Weights of a small transformer language model: untied embeddings.
Each number is 128 + 24 x the weight over its row's rms, rounded and kept within 0 to 255. Layers, rows and columns count from 0. Numbers have three digits each. The size before them is the row's rms in percent of the matrix's.

# q: layer 4 attention query, 128x96, rms 0.0916, rows 0-36, columns 0-95
# k: layer 4 attention key, 128x96, rms 0.092, rows 0-36, columns 0-95
# v: layer 4 attention value, 128x96, rms 0.0865, rows 0-31, columns 0-95
# o: layer 4 attention output (transposed), 128x96, rms 0.0707, rows 0-31, columns 0-95
q0 063:136141170085110138170127095134124148150168097118097107134140108149065155149120093149151169171111142160099143134142134165138121159150129097146161148152152112144083123156106128144172102143181150149076116138141140122119152138104100110158152134154132134126094115123124115129145116119141123107
k0 119:132151095141142166120110193093173075116144127145163114085100168102155095149166103137074103085152116136129123125097094094093121130130136152107142121120102139099148123129102122116110135148119149163142111121136151110154109132141122158124102154108116128136151081121091118137099137142133141158
q1 103:149126127104096141108138155097155081116118101106126130091106125142085108128147130120093148127183100130101137112127149129120082101150149124133123150088097120097121119131179151116105136094143146155113127137098105145132125127138114133124087164129173104116120056127188114142106142103108115160
k1 115:131159124158131146125107151091156103093125148155175129126082177130165120128095083143080122130174154146147145157123072127111134127109176112106136145136091117084153125108088138122110125121133108156144115125132152117167086110141125156116097165135109146156142096116117129144120136147117134168
q2 106:129113145067138079160114122159112153147113119133111137158151103099067173097106137118166117174102152144121112131163161135135182119124082103150118132125116137134097124137109126137143107116134121110140123092118135139120158127136141114139131099148096124135102193109161125105114102138128079097
k2 112:133139132098127117136139088140101178148142076074115118110128117144088111172149137134148147114099103127089142118120160119174138130141074157119159142134177098175128152157139129109128166121135144098114162150128107132108163139096146157138155107126166113122134154168139111121123142118135104090
q3 103:114095144088101086146134146156063135129109139110118150134134122158073141115113157120186160146136120169111133079143163151152107130118109122172132131062111128101115148120158124143160147075136101124148151128125125094134135139119139113132119120125117132147130128079133129114125151158111078129
k3 112:144144104108130163115147057136124135131125079118129130093154099101141128142148132101115095156101103113094132109125171147132131135186101186112146121115166133143106078148107118162116152148130124086106125135161133148102139129123175140136124126111162123076108154177129130126127146119150112130
q4 095:100123105126144119120132134103158123168119119145130117101137119145193099160118073140115118091107106093165103117113091099138130110132166153101132093175146144149144128121091167104157130137147157115104127102170121104118113136102132151131175122129117164121152132112069130134115105138133181121
k4 113:133168142148142123186142152124137106110103173151161106117088158107148128166129159129123133117148130118107152146111086114117144129110139098151076150127071156099129112115104147137084108143097138158169128142147142127165078133170120122120103132117102136164129090131134113105145112117094134166
q5 096:137118129118147162119132119127110107153095163106099139139144110149116105120139126082174158169173104131168098144116161177157144062103139151128118118132097128126111144153143119144181083088168110086141135144111164168152133122132121105143131151152152121125109134123133138129108093135097133105
k5 108:093095135089133099110120125146103160143143101106097114108140115098120183136127146140146139119072118097106110118105109110138099135148111138127143144069157119131112119155116125156115161105130135147101128106128080133097139146120170151181120110169147114069112152155145142146142151124175101121
q6 107:175149131122153138076151161106120147132144126100174185103097120116094121122120124135102112156135104112137135125135129097109112140166126105101138170127129099085096135113143156090130164122093119152108116152159124135110165164109096150119106149158138106123141086162119130150137189138125149157
k6 085:114130108109121151127050110104150116101112145119094150171143150147156077133136122134122134099112131111116116148130149114156108088101105120096081161155143113149105134140103093148147132105149185095134154069100116137136109155145103101117108149155123133149152144146139111148149088130107120109
q7 109:131146129139127132184133134111096096195206124184115100128113116121176116115131108141115094187153153127128109158115128097096173114131134130097119127147137121144138115143107135136066158107152097100139126127098083121146122138128096114118156135124134140123130112129114106144131127120165143125
k7 077:102178140127131116068118112136101151145094134085141103140142125152112111138120146125135084108132151128105082132147108083094132146158102116173138124097139109142159116091175129118113126148093151141090146141114151120114185116138125143104125130149124152175150124144146149067103130114099126112
q8 074:105101124103105150127097155099127080100077148127177127124098131115087118105100138100112095108129108176154143105107164134153155088093162147130167140091113121093114136114156134128135107118116147182132142112097127139194107099161122137118137123115129114158113104139110127133136158139120134101
k8 268:138100138090140117119150069156094171145132112089093136111136105131096131127135167125164132152092136128097119108143185140159134155163080136124151124122172121158104142157140109130125146112142125107119152107122094126085186129108150128144147087129155096120113166140147123128143133109136088107
q9 142:116138113157104134111122158098144077134100145148158117143111152118132120092125082178102132115139107128147141137106125106109133124114168135110136131135090114100174125104128139131105123147109138162141127106128152107179084119185108122114095148136147145149130056137097127117158179129104133173
k9 074:141110127087141131137148133163079152125135104067109116139104096134116120155108130137146149168131137136128130102149201119180132116134092142182119119117166124120106159168168088105133134134151153112113146132104099143087165141138129138133136111107152133125133162125186131108114145146112124105
q10 102:085146134112122176055133131150109142141116115128142090128101092160080118139082138117137136158114141123112148146146172107100111093149125112153122113173150115129182154116071149107136102124144166140167118123123135119176091138135163128118140146117114144129116111118123101129118145111111119169
k10 106:148087167107135121100166117137134117094138119122081166116133119126099102141177122137133163112102148089123132082124110159149164169125128152157111120159100114122097116094146137102102128105087107118131141154094132118069137121129135137134146116140110096118141150171126114119143169126141134059
q11 090:137117126079071159140086147126129069123110112126130160159138137168105094102156150154105125114135125089166164126160125106133136147116130127121147119109121124146133101093154134128137146097126115163144116136117114181127138150142066157101105149152118128130157119142160128164166151133120174096
k11 085:142137137138118087149136118116123149137137134105058149125121108152131123084102102142126163133122090113114085115136166093154122117188108100105103121125168176129130078147104103166106130124128162125137136111162120131123146101126128143205135092124114109167120124125135135107107093121126099129
q12 095:093109161131145110144088128140101114183106137137144167130102173107118137095137092123124141112137179102116142147108132129171185155106132073118103076121130143136125086134088128140110134160136095128142132148157152100120153128139083079125122099120110155119123172114122127105115120136153123129
k12 093:130145146174131123125163169137104144087137126053125066123120090102154131132146129150151086165129125139115108088097122163083112128101121128122146154109107149156167149102146108145132118126120129108124129182140141138153108114134142173104121149083133148123131124133113151110120072135108129142
q13 098:095127135127154098136102134105125136150141144142154147084129113088128144113145116141125142151146104147157138115130114136117165102129122108155092156171076125089109106148127136133120099124145095160133100151168116072160118118166111152158182138122172136123091139086153122121105116105114076158
k13 095:143167117116138105122168110148104142067111137095127098120105115132133131156129143111185084115084185109084165138154170125128121142134122142157123100104122108152139156131140154157168096132123163087117145150125110090114146136097180105093131119129111109112119100135112128118126105102133118113
q14 099:166113129105133075150106122111094110154110143137131116159121099143137147124145148154136103148145118110166173115116158128082136064094163166107116149129144066119099111115118153155141126134142129119142136141178126122117106153097101137157102118152173106099143140075118139142143108118101115115
k14 096:117193086146152144170179106142130141083144159128110125163118137131139096145149110161092111100114134148109134138133145088143128140151104127147152142083131158114139143127118151135120145146090099146115102096118090111128137160155179124122136116097112123137129105150198127098135175118123124131
q15 094:139133165153164123118152171141169097119153140135125124139150114126119169104152147136106104138158131147133157133129126118107077129162153084099111143118096123096118126109123132166109124110082112085181112160122126161112136139086109114163170128148124162117105103134189113167107107106133115121
k15 097:115144110086117125159100119123151197151074121124083161131143091167073137183108117128158137129152143130137120124149157175140094108116106131128118130124130127128129144103132118110141112135148143125032114129108121083161123132118136097141132132134143160149132115139123094114117143115147119135
q16 155:126121146107166108139122079149097186132142121133110118141160113125127157114099138091144116143090145103106133143120134144123160117132086110128120099173151157164118126128109103149154102155142109091137125112146149118120157108121133138135155089141088137095096210107125136087133106143160142087
k16 143:138120146099104104146125076130099169139123090103122135113125113147097125132156149102166150144108128113111122082147196136150133148178085145131139119100159119156093116173131112094101158130155134097095163105134098135089150146110140138156137104109171104132128146126138133121124158126134103092
q17 112:150088146098128102165130112144100157130106105126089130126175110116090142109131182129170142113107154137106151120148162167150150140168080122151115142122146157119100148148146107089108133165133129120119134119145114119123170130145153110133145095135100099110088182116163122124119079116145118095
k17 091:103140100127121161096140090100119157130132123093142150097113164112107118137149100118099102150123153115101076111124158141134090150141108142105155120106172120137117147109113098142129128124164132130110152093119102166092151085086098147133132123135159113094138096152104126155129198154147097151
q18 104:124122141140163116116119119164142152142134133153140096155144129102157147124114120117140123150104148112130105166115101134120154107085106106131132103172176190156139112121082115137111089134126084084130100103171162141111112126124103106130151096135107148144120183127103151097187104137131150116
k18 103:139155148116089104156149120124099158152106112073079148131141100099109160088141155158172178154087149125118132115148143123178147155129094142105127118109117102152084155144135130162129142112115143132122160116127094103098156126112158137124146095141141132121118165125163121110122137080145135101
q19 109:120094143138111092182086096131120196147125142133102127145166115111091169150118149103155123155095131126097146156108159158133131115096099120131135114125139128144114142164131095129146129142148134081105155154157131139114146099138100114133161083135088114116125170108151133115143081157150111104
k19 099:119102100087140099127137098189095168137116120092132135099146113118109121143144153140143117146096107111095106122119139149163128138134093151134143147107184134204121111132131113127098144120118146116123130101108082134106179108096163129158154085140163122131126139157133130134135120120161113079
q20 093:142143113122136147120133156128177133099155105136157116095119136083136104136159076143118117163121122117153118121147121086079142157140172148098105121119107128096137125137122149170116153137145125125123092100138157119167144155122121137162085143134140166138177094158089105145110192121136149147
k20 090:113143131172122138122115169117159086137146184119149124166095160152149136113102088147110136088132131147138142169106102133136105112098156132102116147116095147087140105118132162112108088116135163142153139126106159148157108101125100099119132170104092168160127104106155120121151089143100109141
q21 105:138109129102062082144147126121128129088152158161139127110158128128142151114114150130102097098135131129107131082113111118152161098164119125141181100178141170142113087119131107139110148151136128131126151144117116122142161146103125104115125097110155109108112176202158115118127096139144128121
k21 086:146144126181121167116150103140122141146089109126111104123185138167102138101138141114128101153128123137131086154160136142126125140108104099105103159127115059135149155167108132111129123126090151146178115144149142108124139104084110130132168167158132103171123116106108179129112146158143125143
q22 094:148151119146083149144161159099130154120189120082116129113139080114175144112130146131126130149124114141123152123111099140138108129131093115191124088180120085155126122120139112124114165089145114102132131136093120149111133127144157135111160190137113110104130156146158109126135091089147134139
k22 108:116068146136139109107102083166121119119091110145150159119171127129100121118132151095137153119090133121113087111120155118177124119160106107108134142144141115184091114156101142107158143120126106139090145144106117097109150108121140109166167134152114142118112159149102172165089152123142147104
q23 085:166075114116117169121115149102103143168125113139113126124123153128142129122111152141174105162121118123155155144124095137113143125088124143149150128141142130192117107116135140123125096125125102129174134122111108120066093088098114117119140149171111114108101185124139147107177128135078095145
k23 103:111118124119132069132140079151096124110145116093108177127148099094132142124159137108140143127101147107097091096143157116142158153165081115135163099138150114135096159186121112142146151122116106130087149132136127091093180114133130133100149106116133153133078130120130165124122138125162129107
q24 204:141078142093149085134121086175094151143123150107092127142159095115091151112109167112179131138094123152104129130138155154161155119156082132134142134122162155165089118155138109128138115114110133093116132114119108133110155134140135122145155082134119099112093191122157125125142099135142118110
k24 048:168172143130160138101108116101172085147107153141096130113093118150176110131108095114076136135124168110112102153119121146142115120119104122130130148119144092070134150101103104100125116170145143173132117099142172123103156130132115123088098160143116141131145105099133128140114170117115130170
q25 108:149139069080082101110155145136145119120128161135142136118117135134095131130175113126126161069179104134097097105148132105131129108123135136147110137125123127091151135107129109121119179079169121111109123137138126150140122135136112130147090155111149120143173129172149119120069171125132118167
k25 165:114126147109126122110128082149113150156129100106104137104159125138103128110111153108153142154097107118106112124120198139184140118144046157112131144104175085181110122147132121144117127140128138139107140103128100144110146105106173125124174094176132098105118140137140120137138107129125128106
q26 088:105102086116140142109082126170095138129098144116149142128152155150151136137091135155146135141150145132091131078165124098138141169127133138179130133139147092103095174165102176109114145133121140107120162116108134114106096102127105130108142142147133071097119119159093148134082113117148111124
k26 090:135123129106147134134175108131154159104155086159128124099098126102151148132143145134076119074120101068112097164139137131134120089120163153121104105127127119159138093105170142130139133181118120140176135121138160105173134126104125161105120142095094137101134133137147120101160113168099130117
q27 107:062158164176119148108143160086161137118132094095159147091112139102137095151168143142113159124148119144125109119175119132120130119163131140127088092157099114125136122160123137113137167145091144137102121113142160105142116143109148087130127105125114117116143136178072117122109106096143103135
k27 105:109066153111135130114143072177071154115104112118114140150133140139130170104134164163146154127114099124101151142117195176123135150091100097162147141133126140172124137144100138126128108101146132121086134131130150155111096137127115108166119143105148101116136166134134139136121129138107147096
q28 101:159182111076142127126128095117143090175146115138101143134131078123123100132163190149119136093084120143119107143133143106113139098147128115116087152156150139144093156125112140106148145154117147154117129089111119123111108125157163165130109159112108113136138141139090124148166121100154175150
k28 098:127164152180136154127146146109104117175124130120152176100138153170126127148124119080100136066134125139118136132084097074143151121115149113119132159163143135094152119108095155120148121094097112119150145109116111123085132140157146087131138101134130106128139169138130109146135107159075140139
q29 097:091139152103112162104128093120078146140103120145090062135133170108077144125128123168116156120133132093144149118133164131152100159108171142129106164134132152110129089117109130148146114162173123095101119123166135137143088131150098113128111145155125142108100144106122151169130125110088131134
k29 096:122108104093158077150184143134101108107178135107099170130154089094183121135156114127166142158171127144157135111135136144133125130140112119144090135076123136104145147121159138137127121132099111131127109142083152097103145127094165137119153119112136094126153130120171094150110119093126149131
q30 105:117121134081107127111148148117108094087119138139117166168101125143134137163108161136105132115112104110118138146115101120150098152151126138117131123142128114119174090139163181068123127090111158157149123127095079132155127099126156097120131152114135070112137138138138109125081174139087110151
k30 103:179129142120139135098143098128148130138151134159073126094151135137073103148123099101127140115126134088109123146111159145107148102136159132140104150198184129104134133129123117155132106142073114103101112126146162118079092158112107162116121133129124102119110102131125153140140159127155172123
q31 094:135122143100152125108112164108076131099103124140123103136117125169101151178177125165127154167161092122133130130098128098164115122142144151087113164091108146141150118140118117111147134049129139159140158135128123162119125137120159130188119162116105103111125128112173144127131130114116153124
k31 089:119140110087148110150137090115178099176156101126121170087147106091141083156118122137154107098135118110132117158118123151140094113123145128130124125116136167108106135159140178146124149118069157114077105116142111157129117144152118137163110119172114106096120145094112141154107144107117110163
v0 110:113175132112188161146088130126099140128111088148124081131149096137129132098116144089134123114131086113123169142140129152126112132134113099128127105091091087126148126122079112108144141158129127192135144136134179110103157153105170134125163120091130130134119143110157134103137120174096136135
o0 107:131091166100193135095116141100129145151100111130133103145165117124107106119108121142097120136138133117137171174157101126153125155111084100170109116103125152099122165133109111138147184092134133167137078124108143168098142126098139102133126146118106109139136168087148111120156137143100148128
v1 087:124168146147157112140091092138140095106114109170154100087132117182083129094116108130114106133176116120099138098113142150125127113109133089146098104145113119154084138172077108086121126148114089137131090107125163136175148146149151142146105131134153162126135150140149140130146120111134120096
o1 090:094144158117176143095124128061125121108098086148146117112152126117101100119176142167122108103170120133112158182142127167114126138105126143148109130113183171140123133148096136141157162138149129147125081141125108127176103140115151129121126122139094149110110116109128122184137105148121135119
v2 102:101139158128129075166141169101097122117088155132153101117114125103118123152137157113109089098115132167132110098153143142111110110167110129187105085132169160101103073107100147089157106131111109125114167111157139111155141112126131131125118111137128157133153144145140160089114130137104112151
o2 104:149129145131166125125116158110103102091119141129130153109134123111067126129120107130145136102153099141169134152135136122140128102167106125153129108118155167093143076097178137151108117127192160175135121117137104142166147149116118142134141104114087139069139124142147115104073118154129121142
v3 096:087137086120177135134149124112136105116140133108101108111161108102118153143155136092139124127163143102128122142147104120148105133166144111113121134127130145164145133128146101182154147106100172168077098159109140128160162123083121134148164154062143146127139087152148128110138155158139114113
o3 098:132141095154152113151117123093142129161113061160139119148145133134147121120096116124079086142105131122116125126137123111123151129136112121095131136128152152147127161163167121131140175127114163169097094121145155097088188144102099096139115102093144153124148122127106166114174168142104115110
v4 102:103108112160095157096144132169148143112133128099165137140084136097123158112090130159145092093114086169117126109108112145104111120151137123121147112099141112090146112100118090099185112123119118157131128113121089147105145132119141082177115129114097124159116113120130179147105172104143140114
o4 099:151101130110141131134142129126116177141130135097159100162097175090143143154138071121147139150087143156099135111112110169154106099182096130122151097117166122106104143132154131056116134144129120129113141118125121129158123117141111150151109099135128146115139123118133166141079163092163108105
v5 102:137155095099098163097128105119141129120140103170134150112108116165109165161149140101109134149198071094112103135140113130157084096137096130136159133136148123136108152163085095134151096113098124129173125107132128137114111090105141144168090121117137164101138108133120113110133125151127097126
o5 110:090118112098127125125143149124123174154095090160141121101143111099119145160169129126121132146150135105111107164082087144168135128108108158125134128168148160146133165147083126154131148152099138167118127113163131113133121115112132131138142088135105198124153171128098145111166093105116124100
v6 114:128118138124187106120172104094103134106103164141160106113150094100130159088127163122135140107139124192124167138134119168140124123119092110168134177169089146156128136125139152105096122135131154142144090145126129106181125117137136136125152137117126115135111146120086146095084099154117131147
o6 114:158099110092145109133149123108136091097091142118123157114133113140084156066091150122124151115110100164159135110114152170119130102114103124182122138098125104145144133137145161138162171107111156140153093103127132112146121133129144113127097152122130124119095106117137107105174159166091150172
v7 114:126087149140111113142137115108141137146141122128147138127169105100156162064106131115114187141118091178163124133108102164134115142101150106121112099143145102134138058122176134119144132119166146138103119096131083123109163094132119113162127127165140107108134132109115121155113154151156113162
o7 117:142111101117125117147111112080145156113169148068150128144125138135151159091113109066106139202084134147147135113105131159144109133152152105107103106141122071139151089150127121122134118128180129114132142133157093113125139128125105152113140120130151135104128157123128129140103147089150124177
v8 103:143117093129097163144164146153178128132142149132150150125117134106140130155104108120153091159124114089076085105092103090124125119111119170103140090122156135133145098099147073128145156155112095143120128144143123149106154152149141173115120116109109133144157105097103108173158130110145116162
o8 110:099164123128115113125170113123157134197123126135149114141131133100157069190132095145134129114114136107050119110135123097140145145148093128119147111153120149129143091126143125079098123134144133159147157128139115106120142125136141153125141144133145140119138084147068133106100117081146122106
v9 104:118128159087101115129133139158142146169105143148160100098174110119086113156129121091108141112160126137143064114116154120133103140105138104104141175164136113095114167128142129122131129150150098134164135134157122105117143118119158152146120168101106142126088089114084111156127100086172123127
o9 110:121151136097168139135138138174129162150066105114161111118139117130135062188136126095128117095140105147104090108119162122115124119111160160151116146138098127117116110126119129146138104095114080138152120115180111088153090146117117172152106139106140161113131127116111105141139120083132118112
v10 101:130084115133112138121125134103121123129162124152128192112111142151151111139091140067085160130130134090109138156073165190128119134099122171132139158143140111153160087122170132086111124122160128119139137131140156175134152158162163103131121123126124119149139113141146111112150115097126137145
o10 105:120124100117132140145192118134099148135129149048157135118128113141105100153129180108110124132111151113110132132101160165132140132083142104128113161200117106152146089119143128105096118135117150130167144114107142151131130146115136112110152107139158083104126172101119149124117123108134103089
v11 101:147114136128111143101144135153079140142133097127127134123124183146147168104126132097128118149161105165156095120088126128141152159118164138139121103141152102109127079127121148093140123109133087132131148116125111086110179162098122073135144106159135154135145169169156165151125140169108110100
o11 115:147109118098131130134142143115107172113153110156133075090128119146160152106160104085148138152139131128146153151083123134146179153119169124110106122117137122127149102142132137112108084136166099122100126150113093136126183110097107143123161127131115132110138178082149109138074140085120116096
v12 097:161118074114125140131139147134172129144142108157138138111181095154116129105101125158125134160116100099107091157140099126132148127124102137098136165180122119149116181137122107145099127121151117095136082151129147173104136129072113151139103150127159130089151070151119129133155101141142127134
o12 101:079152112121097100147157093122165140188109124107138124097141128102175102134149138155120107124106139133111121129124097119095116117123121126131114152160103135176099133150078151140114138119113129124115120124209104097094129160140159118107151097163151132147151097156091133115149117094118139110
v13 098:091090155079126141126120135152157157084141075135116084158127109097135156107086086144152136147135148126119145147116111129093136146103164140144102127126137117144145126106157147115102113117119153109091130186148125119166146126075157106103154103125124145117114124149081112093137137130087157133
o13 102:116106139114106130106075140139124105144112115145164143160118111163166089099055152145107131136087122165125146131144124089126073139142129146123134136123124110136099110139153185109121129114122134126132144155096144114102114116118163130113138111129156100120134142089133164185128175123101121177
v14 105:088122112106170154124162111154116152084137161127110129158122159141131156152165122120145108131163124142133143112140137139121098135090120128120130174092115085103175145125175174117132087120167109142118112166109111127124127089100125090120163150161155121101139136141105126171104116132174106140
o14 105:140116083102131125140095142144119110132123172113146132129109143181137137122113094091174113149125145133139112133093133159144125152084145094108168115099121087121113156189154176138120160118066137119114154123134112099117138111115104146128099138132150135139132102073118110150137179126108100135
v15 104:128141144083137142116109129157151109127127121145081097183176110127116104150103104110110100110140113132140122088151099121174100145123163159104152128125121102144131118134182117190140149112152113168130121130105142146160111118089154130105120094111150080133162107115141121140129145171116130089
o15 107:123133127114130141122102122121142125184116102118095143154131166150209089108089113127094147130139114106174092117136108126150129194135140149090147105152118103154109110139139144102109143141103117155123104150131161146100157121109117119109119094103145092147177127076145131123149146116126123134
v16 102:104142082091145141106118154161113120113142116116142131134170116112137096115137086182130113165124150139180157085144106101144104139134112140083120169128120148138114143119171104172125147139085141139095121177133120134153148098085135165118133129111176134123123100106109156131130145117110117167
o16 105:154181122176114114133105132146141115177096070120143149129141120146188072073113111162122143120104130114115121117132110096147133136145097123121132106137140135142086124125170113134116152105081125112088126130143141109106178144128127137144156128132163118140141085145089135135152131097108114160
v17 099:115162138173111129104104144107103134139144106093114111156157150138116161124125108078123164119156098128141134137148165188129084165146104128087140126120134105104114140136119122151128140129148140106146101111099148148094104130150128061081160102115111112143120107109110133126125114170071139102
o17 104:142107126092117126125121165158103169146114170127118094163145123124146174082105132107107137141150148124116130130101143172126155129150154137119135160138163107132123139130091124153134154127116129100124091156063142135105150124132072152114126119112139075162152163108149142093123103163115092093
v18 099:163110129130161123124116128193143136112105134097129121155132141112097146099137111098162102125133127125132188145130130109128149172116146111155124132080094098097144155158087105111136141134182106165088116166131148086089153157119118112077136124131093128121129132130131104121114166144113095136
o18 095:145071162110134143120118128121151105123133150143167125141143113126148121114111118112133096118175149147123159145137126121118114178122128125134128151051085116101110167158120129095133118073107130161102124176105126120099135113122122105085110183120133108173125102125132110128125179145128143159
v19 097:145137163113167127135187157161164112093146176109099136150162094158107116140138120175137095084105167130145171157117100099119119131107118158097138106126148129127161108141142117182104092145141126089104133135132146128119132164108140150158135102140115107111160165142121154119154125144141116127
o19 091:138112126165101105125107096156139106133097173113082124172117156165144131119106146147144157095131137171167133132127096082122143165108119117130170107109124127158139092152138154115122119128103161148113104129160129143119137168102145079083136122102132140120133102110104076119119118094155105165
v20 097:124123193162113134095126143118126139077114112100150085150078161114124094151130160144133127127114132127120151142127144155133100127078146090163202134134113118143163164099121158167111122135142126119091125146086140114136130100130112122129144130137178137138099156114122127106092091117133107143
o20 101:122095100103072144104099125124123120083108139140148144154098146180133105147117147130117129142143101114145117088145118146115062090121094122124186159102160107109162147109138120144146139094114147113134138132112148125131116122143138118133114132156150093159147100111168095179116156169118139161
v21 101:141103156148160126125161117140110119117096135115140113130104135070129152087158174119122136098118113133140187179127130144096151116143126113149116103120096144133117132130066142081103103106124150107111121114123162079149100168153149122091175145153131126118101122156114149142084121117108114112
o21 102:132098151108144127123127127137121080090123150153102113136107106140108132107112131128134104130126080152135159105122140136138136078118107103151138154062105118133148168126119141121160124130107195165140117130091116121114112128156162130123104164123137139138095079082173122165131147159122169167
v22 122:117150115153155163090118164155131142118101129095114122112079090154151086150116133144104095126106117146143158117146090100148091168145157175110155125136104118130119142104141088136150185144161100132106108134126140106099160131141148139138087121102119108130175135121108081141157153134147141108
o22 144:136126131142120112122141095104130150170115101117127112127136116149158078171153103095118166115129135114125115118180105133125113167175080133116159112153136132142116092141121104050115129088125133175078123157132131142114155132126125106131145144132127098147144098150103095101139165127160151154
v23 103:109073145158105128135113103106096115155163125130096170118183141117136101110101116146133163140116197137146102118154153131096164158123118084147107121153101148131093129155159114128133135114116086154162124102153127130136127083134122166108128161127145119157135161127098132126129104109130143178
o23 108:141145132173097129127124160108127089118139093125129176082163142121106145090160149123157157139138142138130122113128181110080154119125179088160085122152101110103109109121117100156143125151145061096147145122141118111150124123100116135136126160142125128154105153106099154097102114135146126158
v24 103:071171179142135146123135125172097147113135087108130068174116128104077161132119127156149162122124147121099130146116136155114108129130137108115116144121099132119149148118074162142120092137125137095139090116123154118111093140116151123091146110139084125117106130158097165103122158128097115112
o24 109:116092147123133147107074147176091091132095144159135154192135134130134124145103104163107135134144106152108148136110122130111082098129130160131161139079148149123106132133094172145164135113102141106137130136099132133116087112106153123107103148137105119128137112082171147175126146157100120138
v25 113:178120093171104117126063091166115132137117121134145144100082116153120110105131151117121154122132150116118116156148104109116099144154137133145110108111104128132143102171108089069119158124157125151172111161195137112092177144132133126114136123095108151146152127097127138140127129134111131150
o25 121:126149164135154127114142124086104131120130120142142108099114091133096098152164136119097139149169178139063139122147134125123120158157104106162091136123088149120120128147110133083133131073132159199137134150148157117119150135141131133137168146119103138176113129137074150105129134115124133146
v26 107:157139104132101105122113128131107095152138146173159149107155138101125110115116133130162156147145145131125072117169135124130119075142100117129048120138135175126099128149121131153134123097126092168163157088103138160150136164138117141144115135078142134159110116127090156147126091146142118139
o26 119:105185141130139137142123142121141095141127096139120143097145168089094155115150098154128153140174122158136120132123147148150181104100161111146076143139125176096115138126141137136162117147164106103160124114151118105159130125177113143129110086079130141127125099130114112085122095114139121088
v27 100:099136147128090129128159121088111143101129105131118159083113136176156079152129085085129106118148120166149108071123146168114113103117139111134166088146161143151150098115130131152151126082139153128147169143117124136156158137107128159143138146113125106169127095162139134128136126153166106106
o27 098:116147091143131135121146147104112183132120095136149097118134149136084141157104134102126122121132107128137088118128117162123175139107136123088122096155102143121161074111164142116148120166128146123131131124131106137124137151101117140174174061141155122125179167129144095117101129103136087092
v28 097:168109129144087124121141121145146148136159131153123132146085146097118144124119137131111153087137154150066150118127124101124112139131118104139067138123115123128124088113065099091098165138117145164138179150186114122118113161150147081123126106139102138134155124126135138112135179090113126119
o28 099:157114177140149151103133126122100110109158147127100155154124146091122112177130134128075122111098130163054151148129133132138124125146137157120106171093108129111099146104131106108107105142140159183171187134124146139176105095140127106120131118112122161107119124134116105140096123128119136158
v29 101:184147096129094123103138119140169136183128099141121158093119092137107133098142152126108130151168075110153098094125115149117130115080119079111100119143116090112137148120163098148123131079145122128103101108151107104111159140118136153161112145129145119126152086165101100142124128128123141158
o29 104:128142098122119139143135094102148177182109088094158166114136124099171114131148112121123110162124125119125117130110084146116121141096155103099066131143103125135138086114095111119143102127117168142104150120186070107132127125167103143154163126140135154127155122151096134133132109105126162121
v30 104:182132090119094141098074131097144113123170124109128131135122092131162127103116128107160113137135140092129085127155091139093134110143154095092129087105165106150107137149120115099131110082114130143142148141153134148117161171117084151127109118116112143116143114142143149159196163126139134136
o30 112:128178145148110118136126101073153134163166111159143082137120145104130155151148139184118125130139147135092120143164087112145134147180123089117100115163116129098110144153124123084105137142134152129120133152147109089102144129127134148137183080153111125122135129127124186144131119091118123100
v31 113:157129149136084117128090113113161109134171139121112127112126121138129106141096090154128149070113085156151155137101170131141178137130122186097142158098139108098119110142092084111121115144126118116140129103143105147060147156104137127151105095143139130143140118099151139118144119152141095096
o31 123:134112184126123128135158139129107188127150157104112106124123116130153167130130106108114127099118170113152123190100160145126165159113143146140132129123117126115116123106089083126121104145159097110139088115148135158135121141126117121105151079157130118142132203154120125105102106090156101101
q32 093:117111083137118112101143139163123139112157167131124108100136084151145097210128144064107109145129081121131086095121142141119149111148132161121183118123150192121169123144153104108147157090120134107119123130103104152133131139122121126125104111131142125111106138156122137109091124133104149119
k32 094:129128176149152092145143131101181114165095124136160121116071174101112115117134110122150126161115152153137121143112114151080120166134134150136132155115074129098089141105098139131149140182134142159141080099145155107136121140146151125132101155167092121147115116120115159116118160111103132122
q33 104:138107150119146127089130101160131149156156115110089126144142104110074129134152095153105136146125124105128096148088122136132130147140112109083127112068143130111100151129142123158152149134076152161111154120104140150122171125150156134095110103175157150099179143113158129177140133108103126113
k33 100:150111105107132133127154093147085122103134134133144111164167077111128160144121113125104115097123109132137128150148161100176116098131127138140168129139131121155110114156136099078121131091165072129094136140100129169098120129094120105194144115133155097142133114164130085150113117136149156103
q34 102:113146172131108147111154159126124150098094134115139088145083158149147132170140100129136097088106132119131166143120159152114111115103154135141149106154109164135139094106127119108144126112142104067134150097112173121128099084129077133104114136089129164162097123137097122117138114118147165090
k34 091:105157134090116094113129096120150095129119128148139131124087166113138085135114127117125148165106156107112166091103134128119128152115138113161138131154123138129108140124139134121125138184142150171134077161166159120152128085132131208091152157137120160125164116099132136110159145111117099154
q35 093:126116111078115135144137139130152122122105113146115090117087151141128151133145117084191144104133116104141150129113144131178116140108141126155117180111101123111162129121127155055092110160159094118147159142163147114169094110122101117137128130081113147166108094118119146110129130117136097105
k35 087:108134144087086103166156157094134109138138115188138123134090109080112104104133127145142109133160135104182164118093144163107118111088141114144121130095104121098171105106139121122105128134140091106126089120138143128155098120161129135103126132092146139152135084106117140113124152136130091179
q36 071:088137169108099117105122131104146128127117126125152112113119160144131121106111141135126134131158156093121125144190139118117096169093113109140136169149120128117157119144135135166100116200201120121120118110111168162149133127133092133130113107101113099134117095118114140145124063120176119117
k36 093:167129144152120112153097193105183107150147121150109106165115168097095134129164122135103142137121096104171150118122128127170135124199128116095134111111128141127147090111091136150086122121112143140136094134132110114129089135164118126146140136171137141152154103143099137142100133105092142147